config = dict(
    head_dim=64,
    positions='rope',
    rope_theta=1020.0,
    doc_mask=True,
)
Each number is 128 + 24 x the weight over its row's rms, rounded and kept within 0 to 255. Layers, rows and columns count from 0. Numbers have three digits each. The size before them is the row's rms in percent of the matrix's.

# layer 10 MLP down (transposed), 768x192, rms 0.119, rows 592-625, columns 96-191
097:125123106105155152096158139091161123122145124161137150105117116090138138145159076101099128089135140137114136131121110152139133130164146102160170126103162113111113128114096096179103120139160087111171139137152145083135104141125124150147100136119133146150116134171110133112174132132125124107
107:153108108110132107140111167106134157150124135229155100106105134091174174136098160138071106125126119146058126123116148149149136145150133114096100140108164144141104182112093121161087130136130120110135149104138116092142118153131119178132128161151092102155119138139125161092147180123122168126
106:099093133110127123143128092110163110149088177133131118156092114152130109165164154161133148099137131103158121125083148108114116132094089142140127126145099167126068112175136127094160167100159106090097107144129133108151148116141104169117120138126116149084135116149136092111161135194153132156
093:138129093156090151152091135086139145092130155141110054184159142064120115194156120170106158157076123124122165121117101117169106108122130152165091132093145106115099110108124097125147107101175111106112110137121156094118162137124148116155091135119136166125161120139068099150114153136125118083
097:106171131093105130133117112099120131129131134119114067174153126081100145128107130128109156081135148117122134166132131124122098116144129116133140156161147132148120088141096125143134130138144107161112089149158133048128171113126125091175131075098157102123162131126123121131131098148140107035
099:152125136108162142111123132137125135108122195152138092150153168114156127146127101123182107118132142117132150105117089130109130141116146145116111131153112147161121124114109114100115113102151125144152127175128155121128086177133145101143104181152149115153115143111147130155131131191127074084
098:120121148109142152134166159108139133150161139130138113087189140174134126117160176115135098151162131097121120148078107113077157157118120124134156140154097160126117160099086141128166160100110103118110101182145093113174136090124148184156146100120129159113143097103134112152137137152144134124
103:114116150122116138094106064148142147134125102138107103093181125132128115083126139086129143134110104115122087116138125146134102132157114150135122093141113104138123126155151127148181142172133075132102124128147123129147155184127110108136122068184166112154086088099114145148109118143126097115
099:127107081138121110154155151167101107141107130112139128125129131137132114138141148112141196135142081148107200080101113129118116140150116097157106125125128146099120151111161164096099167134115084159126153144119136131140129089110171192154123175105108135091096112094124117163132110128128158159
090:151117117122095157102138121106105134130122126122156096131139158127146141144111181137121166137158098123120100148073141133113104129145115097109143108096138141123101098136173131123143058127128116135136147074145128132097196154125130155106146151164113141120144077114152161128172124150122151050
095:100160147139093126172113141127088152174118089126150151078111124150133116131128164093141115119108127152104132152132110149112144146151119166112137115122112089122168193108069103127078140103118118116123142100112098102106139129166101132121163129134126123096124138123152125132120164124157125155
088:167144129134119102119128160115110151151127100154145138178152143130101142106097143125113136154133140132134139156116113143077136128153198112134123151126141168129125119152176116159161124128136127134120132145087125143173138126148109167117108108134094126107091127140122156118066137168164165108
101:102148143125110103149140068141133139119139137144112091143128160146161143129139103120139166100134125131120164143112088120149123126110156146163115141121143109149108125138145158132146150103116095118151103126124142165142132094153129193123148204102112144157080129120122138157143094171097134160
099:142120090144131153156146127082117118136127119175152135156122114111128091134114087151159111145164112113102130083129145105156154144139114127099137114153121097073112109099113156136165094131123106135135131103135151118150103134164117095132114178122116146110123152122130142161098126158156146079
095:143109115137137143117123148099168141101146126132096073144139107119157154107141119151125135138108139157141098141125146117111157116080139106099075155149108124149100153130125089159136071115147132149095134141151125132152075135109103145112102099127120139128141089141126118144121125125131130069
089:153128146136097173149117116097109141136115140129131137108169120137172095088112134110142129137120113109111129120087157131151153157122146103117167103110152116094118195147105114138142075133141146131120135123093138093127094136135094134092162106155119180138153112132151160104132104150135131111
089:114146113124142125142130106153130157148125087102114087108162159144138082115097131137123166154156149130162133116121149107143134132145130134119091131136158137125075135142114161151147146118146101117119121139083110120162117088149152155104109162131098140117094106105145119149148097125113115044
097:110145087168142143101096125093145177121095127109109103159096143125149122137127170163159114172135136125101166127118093115142131138109150146110144130125156170094092165144104121116108108124122132078144152091127135124118110118123127158086094105118112165157119119103158103096136116133140129112
098:137129098130145111143082135162101121115148144097059143167080168113160135168149143118123053146110146138131143121143144098138118112136135134146135142138098128122125150118164146111171135131159166109107142137134129114131162124110138151142103140099121121132131149158154141118120157109193157095
103:147141126171098062098125127190116131093120136153113109088147094103141116169126118143141136122118117120155149119142138110117111143123105142112118153167133105124128155120078143118132122112130106163133128142175144097127127106115149114141137155106142157127130104118115084128169139128132128116
097:093117095154117117096135107085127130111149105096098152115149099140189105159138138147136123096126131132096120101126114132143177116097130093099133098163119121131113153117096142131149142127133140118105129108104116168129079136164155105080112153120148180196114143162098168128097123129147138144
103:118120126131097125120106133102108130126141112139124170079163076156129128139140114153094123102115145121149132139100067135125177142135130134194155142118122114100092162109091131163143122122155126160101137159119186113133138135107103113096104115113116168158096120161100177097115105136114131081
094:113143134158124101103112159092118110093113148144123122157139103115152164137125128145096126114158125111109158159045120101068096105149133150158109133103136169109110134141139134152129088113118089166103093113107127092094130149144114144139109126141137140128130136128142123142098130123155109102
107:112137081181101136119108104145159097120131158149155137132089156154111095161171116152139142134184133101172122164138145093134117104123137145087112141124131105132145097157133130114143111151128114141112145083142156115137154135143154140160130173057120134168100130120113105146157133137134132117
112:150128156104091131150114155110139121135106141116118130149151124186117151102111147168137088112107149126112126108103107110118131102145122177186077148103142117110106136119108130128127145142149136142142097080136131167118108136089133161107157098090091170114104120154136138158123107131130140193
105:164132137145119127130148128163121161146108119125130123139136121169158106079122138157130102192142176118125140129101115142138146119110094148160113161133123144151148162140142134127123087149115120116111164160113112171134122111119143203123096171137109112128141139104117147137126119139160148176
102:194149131134109117105156133096161079150137112141132128159125101150143120180074113103125106149141084106149144187123140122134133130145135149137124149128142158098131125153135117108163162136135153123110112114133179137151136117128115193119089128168093114090102090089142104127104103151117151149
094:122113118120074142133156164086087148099103116160101127126100139091160116148121132078134115094103164148102088140157132152141103126104149140172129160107145113174140142102168154136130117188146127105111129110143135113125137109128162098140113127137136135130130106128119117159140100148127176086
099:137119134127128119148093141131103096149131144137077120123099152131167128150131160119118116124156121123121131112178081064148115092156112112124123106097100127114130123120108088125161115120135178113104088136147160118081113127099144153128124146163158141123176135125140123142129107130125140108
105:136115130103164140095085140077164108129175122136122138106138142143126164106134147099136142175157121083090141101122151140093118126115104129144117114123124099175178122163114091163117136130132139077114084121115120087155130151129137147076151121121120147146156100145148095101112129115096138106
091:183109143129159124114147154148091143139153091163115136140157145127163098110083165123110141158147104106165123124089138122126179121128150166088121128098141131128106114124102103150129100177139123114106110123094151137123116137157121147118105181167138157114104145153147139152165107163125129074
093:117136072106091101111119171099160120145148141143156123114147133112109114103075084161143128106128126104112198099132118164130142153146147164097138091159115090102157161105115131106120108113129100138119082142137141124145124119136077145108122125117142154175116120114094141155136139179142120094
101:104096106148154134118140144107130076158099122168130123107128175146177137136145133145107109158159099116086171112174155171129145127134113128136158148150123141109133133152113084102187122134118111155133112175133142098111160086123164110118135123116162145106135111118150106129123136114109127144
098:093120166107156131120104138163124086114116186140179124125132159136123119097160107120093151160142145147103124131149066131106129141146141114097122093138093128106086106134128109137112154118111114155148138159127124093127134131161107146120122125152113150155157122175125166130154112102121138090
# layer 10 MLP up, 768x192, rms 0.126, rows 593-626, columns 96-191
102:100080137097165120109142132136163155136119144180081127107098109134160185118111124141096126113144148131103120104163164167112142138138096125120114181143128171148143127128106167169094126156146129130121118123095138109139124083115106161132140144112064122143108133135118124115098173128138174125
107:128113145120153110126123127188129120116116113129087111106094120121173080146140106130116116095163106134158136156138133128168136138129086099144076112151092119164132135125114143175165126145168139143097128131130174132149125098118168148139100143159170158132156138148149110144157064151119081141
095:121092168162156147087140086131125108118155124106138120156127101091119135137182112135116131094129126127138144137117128099098099162126118167096088160166097106106164081123121129138100112115135140123153087145156092130087136128085094144134130157140177121119143114140124076090099059165089151143
091:161149169078134105127098122119116113137109149131109113114106117141123139156133175134138086075135157130100172119129130105137157103104154119127132119152108090143127106109098105132169086092097154142116137151145114127157121121131151085122137164133163137100143147157109148135124080126102131134
099:171096117180122121118127121100179122099103117129118102132180128122141140162140120170118133096115135123098099115132136124127152093104092155116134162159143113106157099119109087163169122120146127120128115129195112133137154134100122112123074178149136112090139184137145120133131065119103097139
102:116068177121132150151137124161151120162139096164104145108115102148100139095130144139137061156118124146122101135125116160149134159140114108126095099142145113142119163161106138135100123113133141110097131098140147134111150108094190113137126173107093111083103130127192114144114141113129156134
099:139118096112114158117147085112152085095118180136074111110112150102146119129133102147110101103154122145133113127142148142117140106145124091166151155131123094144113154108140141170143150126125105120144103127118131116172144152125138108190150112140131105166124140146159121134150129104138125146
103:110097172178133109102129134172151101152168091116174110105118092151126106144172129109085116129129099157122120077119134131075079156116094138092135138179111135118144128140113106106123124088106118116154144153151104167093113141083115131149139142157139111080139131092169077152108112097131119166
094:135123084135120143120140087162160103177137124109136090080132154074131086132139108153152152132118150092115068137124136133148115112140070127102125173121124132153170119141148131075142090127145162105115135087134104157133137130102105141134176167156155098131139118144174176085152189132090142139
097:148120112130160115132139115120107101111133098140145117144136163073125115151143118132154153104112106117129143122158120082129119137106141160148102157154105140113077145136103120126157112132115119136139099158145146145133107114092141109146115125147108122155114119115099086122143140138134110146
089:160172153123126102142150072094116113077095163115169095151087082125092119148125133130138115127133126142141092138131133146163156100099107141093153096085135138108133147128104124148104148124111152150119106139118117136081091104111152152183113100157113142115094191132152093084116125159118124131
104:180121092108148126154107076157148112132140148161130133084144125120146125116156071164118083142157130135130148091155137107139134141110111129153161146076135104114138180135149120122123123110118120114105150155131067151104143128138139155108113121117120134162145147123127150181156154131131162157
096:124127112135111172152103147108094115152135143086156123147158135108148136139124133115150146098091136117112106137140105104179118173126113085183086179095120127139159099125124172107164089138131128094100111131139144141106087129118111079122112133125116132129134106136137095150121168111100112140
094:095164133058117086118122169147100113183090156118168166129160133151095138160126105122144109160131108129116147091146104142138098138131149110160167129129141133123140129100110170124125133132087132129129153140128101161089111143131113141173131095127093157091179150102126124124149140180149116139
092:141120166159142093167136126125113134126118163136124149099123139118101081109117082130131137118103143138118168126105143172119139102121087134078133145099060136133119134184123126087145100131094122102119169141147145145088069172122159168121120156160142095121140162182180129116160141117126121146
092:143148099135141138106133118106079082094129096131159136111104117095152126134123093123144086078131130161128123130137152123152129143083095117158153135144105153113100107208116124101097108139100151109070123128114078138072128118148067144112112107121123083109114132127139138096127127145119107131
105:116101148106146117155154125146109110113140112137114181097127103133127147139117131159144140168152143131068134070133165137174130101143125108072121142145144099164174148136087084141138125146112170120099138141106120152127119119126130113134148142139162160070156131127189106073149170137120114148
097:162092103134181131101125116135137106122147112138070147070124165110107120135126116129149138148197121176127165124109129119131123140132131142170116154098130096134096107109134153120117095141124114137150114172154163149113124101177182080133135095148119144154135068102096068167134163100143089152
102:111122097128172107108111103119122105131087144114125108118167176076168090205139129131128120100132164119114133120118131080101130103151131125167085124170080100119150090123109116125126112113123104074139150157132154129111113121110175120140120148106149119122170126103110093094160081131095100140
106:133133141123101083136114100101094144121139097093159100119117149147126087190160122142178131160094122140117064115140148124152120089128094122097096134118117140124114187111111171160109134155103131096111144120102063153135093174139109106146091113141130117153145127124166143134116144176127154152
105:123148147140123132138120136139108096105124136172141154107141105114127123156131119133123139101120137129103087140132108158097123131135128137156100103078079114078118157127101160134119150146125113135092173112147170132112126135130084092132128102147172095185153104172143156154094124096089164117
100:138157166097124130121159098164143111172111146084088110122137156151110090149118122144162114108102138150121149114148138145158125137125161146120158143149138124162131131136105146091142143131127151098123166137132143163119129116124131139121122152126081123155145144123130124105110141124111122150
113:149086110130162122132174140141136082103072126126152067125088104144125160144144108145136103093155165115183145143140116118088134085117074156136110139124138123149140137194144159115121122158154119086083102142123147141102159145071103131128123140104106083159112131145161117139153107126156152137
115:105130140119122110145145134098123111138099122135131121106098144149147117104147147118170145142113170154098121114138147127131162092135141123143104160091124102115097145120161121142105092154126102121150051132127105140107108157095115112115143095147129118168101138166115102151125150129145160154
103:126116146125138168098181150144099151154140099078116079082114161160112080114129166119133096106113140154143157136153108165118117115130068184109121129146114152144131159141146093159069116118104132121161107147146100149122130096114092126143150146189099136110133119154128114105096120125153131142
096:115100158146168162102102131176120106155139085140132098125113122133145065109141115144098138105157145116140097139119110113127121127129161131129161148173086155143151076164143095130134096128117120099162142130127140156131131137109139156150122160120161179120119137153141104110138138158128096151
097:152096088137148110108166096143121123130121177125115072153151117118118137119151140150156118117088105159142137159125102104166074070114116113145129155147090110158104139132163117166121125118185104125136140111171168148147154136109149144150141103126164126142135160146122112149125109124150145154
099:141173135110120103100170143131144098077108167139169119146148137131077136151122140129154152096143148144109140128166119150147165094099135066135159134115124152142153147131141138084099127159101098127149106137137125132129107122116121101098078110119119084121149133138132135108172122104127074132
103:132164177116126072138123155102105103172148140199083155134129099138104111083133122116103099163107090116129152095155148179134086145103117131142152121148135106144164144135151145121149142084162097108161130145152112138086164136121154120131150119137156115150153115095133083137138153108116166151
089:079164133135130144139142155140147121135103083119103108107142149100145116131163140147097131185118084077097145102117134119130131148100112175102124112090139120134184116145158146107110114164158112108143137153108132139074114120147165151159104156145137126136144139118129138142181166156146159121
095:111121109146143146173141128193126105116126102115120112106107168131121087133141136132128118143124137135112098144129091140117134094074137116105166148119128140134150124090104136127138124116071127127127211131131111152095162113141140087154135074129130162056165147124191152127137162157126126136
097:123119125129104113142137136127114142119149165111138125084095085127125120085136119133105130100146146182127126106126132122109065113121143139106125116107091096150094135165131139090075118121134109162124123160147126137147086092129123060137123093128116158138132131215124106094127104065141119142
094:106157160146139123102116079147115099115107142121146151135114140102126118137131123146171137114114097134100108137168089104099135104087144099087111160128111100113148142154119125088108133132082118169144163137138112123106119162119110104148113128144104122116149079161151132125123114125132197124
086:097152091089105076157121141108119112149086158074135159122143149078106118098135162124124163140081106117095212114142124127153133191112150146141143143078112148124107114124145143112107111125109133130156128122130142148097096102150144122171145120150110117141138135160137129076191145162118172131